{
  "decay_fraction": 0.932,
  "decay_shape": "sqrt",
  "doc_mask": true
}
Each number is 128 + 32 x the weight over the matrix's rms, rounded and kept within 0 to 255. Layers, rows and columns count from 0. Numbers have three digits each.

# layer 5 attention query, 64x96, rms 0.116, rows 24-31,56-63, columns 0-95
153114081083084071150034089180117135128126094062139115082071094104182106175098105132140134096193185077130157143109076099115190089220110153093123178112120145178156127132086176088116205179067140154081179096072096160059123163201130067105116088129140163095133160099119101087093107108166085129
070127205114141137155136107061169127132062102165137110198168132134087154129125089131118204165087090113112104134082187148187102155146170100160158127104121108094125128139166115130112113113146082089150018153096125165187187114108118209100185129142133095122143059187190104117130136099120128152
150126151124126127170142164101083124191140147196153113169149178068105106199122090085132106101087129177117086121118072126134161110122159063145047212150080074045190149196134111116134130118084109166105088076101122116116110192095162193103117155089196133131166103134115101148149083131074161124
152107208164084125143153139094049128135155081149163136144158181118132122083135144176183203077164162165133117069142098142142165110145112111160186152090124133138129150145091121156074138114161096117165177091152082135122149161174131149104133103143187084131122079178088205230040109151152131140
089097134110178137155174068129071158156132171123133065169188157066115097154132148118166137088102215135099080164137115107147113102088124143102162169120093117081112091139141064167099049151119127142073109099179130171112113117137118158162135121104150173132083142153147145167179183127090159048
070127130127149095190132110104077070101089152125168115134119114124136181183187172135099106102123100104137123187094145163102113147168107144153143120132065059090146202090166164135196181096090071096036064149158213134141206109195060176090152103130158092130053126185155143100174137095127066192
137074177200130040136117156091113135119078145210175085107128112110149130183167144105125114184062158098129091162195072092148158110026167132138144138141180123106106163156061136161115075134147084121109196187124117148136142117143110143185135159157158138082196098104205142083135186159129141100
140014128121175211133140156064104206173150088128113056163084110074113106106147121132180154138241181092112173162219177063035181053164144097105163149079092153087107102152141121195127077095116135081141121108134167083150109155140045102109177167122042078101216091089111135163105136125122092149
187100050054075110170031082189199208160189049159179042043082167058189059164082084071187107081173174145115171181037050071113196103134159154043053210112099046199116074175099153053153206203045153178090179139102128166074079224133128037188137146175191150041080235090151089134099089146181126113
120109166158120137079173148142188156160130132189074136185102124171081155079108177120103166131141139122147134133131129159148116167148084080164125038117162101090058103118140155161137119079162141056115109132137079134095149123132124124129158117111091032174071102160145186158140186192134125142
089134133130097086141143168148121097149088108154166123158078127075093136173115142113136163110084103101129188157127120158164090101165171166084139151077115159089143110123137095082091165153126193140112117077079140145123173116107120150123099102134140079135097110117104116074102087050083114083
108149143094082123126138163133185126104102105123110133142106146125133119073154128190096147139103170130141163148124132162146145095180077118182098110165122086116075164139152166134144178102077089118128124145171105156143130125101102124190151123111121091152076160114148165117137165140138107176
122126105136089175140089127095149111183127121088088134151100136121109143122117111100171183116128204146131180155157155068107156082194095140132153153078093110106144137137089177148145135091104120080130130081080133106121141135153133078127120131114144064048114139136074091142145123070120166088
123184134151148100110183158118139120137116147128080174160130151167132131100165149156116094112106055125164157143118132124074158147144089137079137130125083139098141156124137084174142168121121092107092147146099159098128145136153124164123099121129139106141155111151119106094144103135098118157
181107150129095139149135108114178155084117125160126120131131122128140147165091129102106120107082159099140152081083119142137151198071151104075090165112076125152170082123121104155097116125110127123094119161101120156170116129120120173114142094106101120168162133126140086134138162187089109151
118097077128098148106172130102111162165129093125129099105111125148139133098095147160108158141160129163131130156103139124076150118144111096122140158133111112106086090150093175102107126160136139129102110132143125155097160112109121116176147125174134093165098180159127148146121114124138094099
# layer 5 attention key, 32x96, rms 0.116, rows 24-31, columns 0-95
143132081082099109152066137167154090096127104125162107119109143103134104137123101110151078170129150119128131151150125098124167138179126121123130185102072118120131187149110136127115196114090078151137126127066128152116154154130157117088119117125140096088118148110138090098094107065138101143
158128086109127137204116147113132130133111080165070141099125137099141108161072083104151137120153116117119119158148129130165195092151151162152127199141108138146170166095135156119147118123103111107125130152114154069115117195112136146129096139095137181098114150124105096109110078161156160125
159077168161134103089180142069127184154109156160110128173113163096127084136115133075106103116155170148093112106139072168151160131053092148146146090149131110085125137108115155205145075144131108106079114137116121166108089097140108211119129172155156099166130077160128090158123159173137141119
185155138164163152093139181141109101077135149129115184143177124152108109149155089132115096128093105098101104123132149134101097140147113192126161172119169157107102167128042144159150115100155108143081118138138160122150124154113160180124075160173191092109175114115141088159145168125141123071
154097113166215100113184131078139103067071153162176109120107136084127135153122148141187117116059089045136045124157116148120128105081121144136116129123134168123153120167130086145132121150140144123108129084222163105127119124177103159112106097112133140178131106147160125179168142112114159107
120161116105129147169094130183163121106105126162165094164130172121135104182115136162122086160163086167121129180149116074100144139101130155153147131140099119165160173131125158099169130089077153068134130117098066073088162153123160169152125092171186109172056151191060082128144120159102110116
124085127111188092110153182161126162072106093124135070080110123122111120142120141131223086122122133100097156144191065106156186097136075116090101125133085156123086170105130163138117144167089095074124096122181140167131061154135160120135112181114114130134175131124156132099148146133108179112
183113195069186136115138110068130109097148109171106096143132100081093124148138105126165081139118175061104117113168172060141111125180173114143110102102092138108117097139117133186084101145135093153163183144123099124179126111121131139120130137156112138077188082138130110186147119159111179113
# layer 5 attention value, 32x96, rms 0.129, rows 0-14, columns 0-95
187108154142126081071121127139106131112128140139169111145063062164083136199141127132147152164075153115103152086122107109119163176098175110101143155147050160150145102116160135118139136143128107130111120177098082148143124118144145145118149163067081177125135081134163090111056188077160087150
121132156118105101137127163125142177160138112146099106132151171103125101090133157163124057175096131101090215115199139129143141173097068141151106083108136127128116128106163126119097134120128089123166151143137141048065153080157044096140108084154136080117162163169102083135079121100088118146
097097167104125096094106128117113160066143131118160094141153117065176131119124130145127186106153081128106214129166134103104133063147153167104181084145183099126151170152145148076119141118099147145168049177131134139172127134123086093070115088084138113136201125100107090143096110123118102115
106133103109141171198126114125102114119096142104083145096043161154136128095110118137136144099145125094119113107161177146125145209145156144119091142103106170127127112116175091125186114131133123149132144080184079114182117120129112111168104136162122125113125154114164173137142092124102023050
092095088143144198163127213171106128123178149110091083156106061056100117090119105113163169102136150129085145170144136081117156097093122140103171110131129127109144109167072166113067139118157138117073126161106107109166124134082119125016169132158087188150089160161135139126186174169101081125
118134134153159146136090057123132143145128160173131096122119127121175152176043116080120147109104109124141137120063150156121150156140031128153095113059073124150129044098126190144132104135134135120141147148097161070116092125093144085134150124121071124118145167062122140074130109184103181182
116149160114167132097138179111168121152105135149086128080162147128109147115174134077116156111180127168104091094171127078110127112157077171060100150124150159154148089193087120137152164186107108070154071144115191093191139118150135132224139153153179068122186147119145161125156128138103153133
098077064166122165161133085147151097119161145154139151117109069129097081092135088099143115158169180112137096171110192133142167183162107105161181080120157125133105137057129213127148118172169089062146108134112095114175094162103082138116125112135093148147084132071058144109134110107163101152
111108142093097061145114115116099118162123152122104050158097188147105128102107132140077141018136130099136126179107103136170101090125135109108058174190100086166157100140140082099159117176110111108096137122131148091125162122122176114134128154097117163108113159166139113147144129102112113136
154060144135143129122151115108093094137149124143152162106011083150125116176088140151124116112149144155118117125091097076183132093176092108192114149127147136173106124139175184154110115066121124121129134157143150132136181128066144120095124164137188146140161096134101097119105106163128130076
137109168170111093123085167125150126155091124098166106136102091137167081177165151148138142076150153154148141151171144139133160165145163135122134152139138121124112100113188125147177113067104158133063101121139142153085101172063178172198083116190189143117157117093153122069087132169151092104
143117146158166197129108063112171144133144125117143151144164110143152130173152111115132118123167112134080136096140169104069105117140173153126149092124176163146194086141231087088170123116089148122151154178165177110156162138159148113067180133157140190118109182117164150160129092087176110176
125087099105117159163112149117154129161121118188115101146112139105129124134088142172141135171120144079176086254144164131134110086121143089100156088116116141142159108133080097152057132128095163142103156126123185142204111116079159191149185084173114138103152099114143113171139080083178146060
148121126115113124180089124129110119084162151134145088171172070137108133102160168154150058119173108163073178128116144144154136133131104202154150100156084094186107172133113155128112126169097138088109096145120162187148109158153157093159161075123118202176148133158087100119183134083130067158
167119158108150116121141104129106145051142105147111082141162121083151094085092147117134123100120055211135115183126092146171154066131157149123101178139149135065116129218063130073111119122134141150158031123106192149110118142127191139122100183182090151144134160152133130155123129103109122153
# layer 5 attention output (transposed), 64x96, rms 0.129, rows 0-14,32-45, columns 0-95
112100158113142133110114153111097133124122086113085206090166119165174137077134135198140171115140096159203107088111131118147150103123145180146082158122110075080124150118126116105143089104112130134130105115111179136160145138062156143136148169149115126130121142123149079082186100144160156109
085153084112140178162149124124097115150150221115126101135118114099105156126070108133096132112085112163098110072121178148139154181195125116184129094121103160130098185078127082092063052122156170168169113146192152141118138176154125172116135115139187166090133124085150101047161143150148103089
133129080137117122170109102118184112139186187124169134163108152160113164105099145146142186072118099129118118104115102174166150133103143140153116147120075128145090123055115095108163175108147094122130170110155119090073145150089116186102159079157182158155081130172121149089106106120145125140
161117098105068151109134146141150132141137085077152091124104158103070127121150151125139140127135091200171138111212124123117066074122124091080162125141185181143092130152115087110125124151157127143137122104103131142124085124128133147177129125108120076127139167145136180182137140130098140133
164153082147128160078113109124112112121157126129168172143115122135154159134116142139113140176163079114096086125125122142161155166101164129151171122118111160129141083114117138142159212113109124138109115114122143078147162181142124122154087152111094113107098151159098103103074094130114135112
090132168123107181194164150163144135113165096123071091136119141135074105151125184132127092158092153198082103120113102150143105105170171141147135096154122133120146109146139110111046119115090064172125112060165166171114145132135128090179100092101147125090169163149144155127123082107077108068
112133086126154110107098134115130102125110135070100108148123172091140099106140127137133124132119151159083110138098119085134110162093094134097095152091132122089138132136128178154166147160123113133143104136126123139100113154158140138102097181120142194124144115131107129164151126157137111150
159132128136100089109115120119094091126064140075140109109123153133126144133146144116108138058140137114097128141143093136118118132094154154110139190167153176156130087171125113191168072127167111087087125133127130132146184109134132131156084189154098121133125183188096107078120092130164134122
130132082143110137136101092104196108117133091117113141077097100124163139132136089075160124109129177152188132156139104131153076129085113106096121131114142152085156154139074148159141204152127145136159181163140141134125083044141110126113093100096147082172073158086124177131106082144129124106
122102157128137077190086083138159123128102177131110127156134156148100135128172198167135127101087110168150065133150130130140081151126109122113142146134128115120138134131171118126149063106182105138142139140160149138073154116152098107088153151145123130125120088083135163086140113061144161123
086103074110186149147151162143153092122074093152105088109186173108103094085124152115116160115135127129074142081141192116145092131092097150053115097156159125145090143134074125113120144126179172140141212136082138110196160137157115130143162119106097121143165134132092167134155101134160155090
131124086142088160086133172119141170132133118150187166114091095108095112146136132136133132090130098121157155135160118151144152126145144160102117114080091104112097160113108123091125174148105089125170125108084098135138167175094140096110079146095111091063115135137197111146135173106123143170
099157186139147064137138136160125088091131092138156164137081127143125121107142129164127078095154118159103124131116138138145133174121064176155118118194156132068151187106129179124157161100105085103114140141088135130084139116137090132125086152134177094108137174139112152157127116116085127156
142133132125141130071132140069151144177111182026146130122094120092120154111089077069150173121106162175149164110119133113110145148135156104078119160086080136205135063123131107151111111167150104092168091047131106118107143120113117155099118181141126078165121143137162101111113130126154110130
131158090145082054143073068145171113148151114142168117161061122170108133132083147116096128157101117141097140171095143165144154165172128127095138056075119128199110081089159147107127178165106125122106167090137149127123109138129073118120108109138149083142093097105090166110119148108126145165
085103181168130112155163145103091135154081116124145076217162129116139110141130148104078134168175168183085145118104147130140146164157174104131136102169083060168158100150150159126117174146121154061128093168108075156126139185125081144114064127111099114113144098179106080080142105190195125178
179158126179098113138118103123145170118146081143104089101203157101100103157090149129109071154051117073108169138166151139159106154110137105092177087144153090134111165131064134135104134166167122184126119107089153148141083139180134047179118137136110099113125148109153128126038128132102086113
088106148168148100076132120177125120139142067121146112114153144112194090166188074075125103138169121193068165137188145131129045099207186116111117025137166161114137186118118106099095180133121109167203136110128127115162060129172155117125125174189089129061113094139129148165149133135150119104
131179104126140151183092078149064140122133183116168124119083137142063160122169134089148183098082175039149111179078134137152112115109130140119141187103035108115097078078133115138147092115089124159106128123160121090181158118151132118128128170120113130102133138145188131079117078126096132124
076041094082095070157144202171173162161060190165071068149040111083109105149169201092151113146172138148099137206133163145130046128132116111091075108244151120114093140152158096048173062189168181125151079083192056105115104117093091136124185165201150174142122123083119168144139131125129155082
124132138153157170135091116108101096111167119073086157160072109114130191123083187087108121176129066057104130139126099164114188147179053106132157168084118138154127051088092076118211128169132192140094121143092126082158119100100140173087128141147111179127155118052173108174132091163128158089
124165099129173130096131149119089127133114129186098170088110116131088093135116113143171122063148118166086182067184163089129105090163085113095127136095129135149169187195190193161134234153081104151138114116123203059151157095147107103147185125130128027133135149097194156187160132087135189163
112120140139127146169121147091165122134148149115085085127085070100125111072128178145135129120136166106110089167058118120057162147215127096162145111113132142150154092064124124109188030161148195187199131107161027112139140136118105155149184143123116230143113096067140126108129108125102166081
164105152129106103163159078094080114146080156130125088164130189150110146171148128111117109116080116048123165150145060140163101117107142146168127167217173159111159120143144096131148120130154106090063128162148216132110212119150163113171120099064121122160115147157125132170183152127130106144
124122161098106116138177097226138071117207092122094135140094084143127159161124157140100110098146129135102146108122181064146118184125197162136126132123133119157150107081185126067144188072139127112172119144215090118150111108109155116115167182099131166163184118182075086104101138118139156121
150098183177145138092141158197118116124190114116152139121075118139140097152131150132109133068116129156113116056096102104129133120123146156141142189081105095082094137101130164141095168084087060132110103138124108135135149179087197168135090168121153143148180166163107034165122097154129096146
060193139178179217120100113192162127166183076139125171178148118123167123138163225125088121065133099056108091139120164183053081129135128149118177126111129120126140126092152094122120151095094163190100202136128116106188121182109147090146158116140093174104127138119167163095142119168153133115
118093117053154091142182151115134077066114182179125125092191125066140144158084135102146093128097174174104097196143135134112079104093175072072091129125129158131115158102138126114084083140090113150099148191180141082177100118174216135068183082120110246143142064141139122126142105083143107099
128109196155111135130133133092130147111146096160116082159106168156166081144138217143139082167155123229092080152091109147104115114097122112107153087183174115109091123131181152106147047157078118162105146138095179198130121107122151080197135126119169169159100129161024149177209147112121105160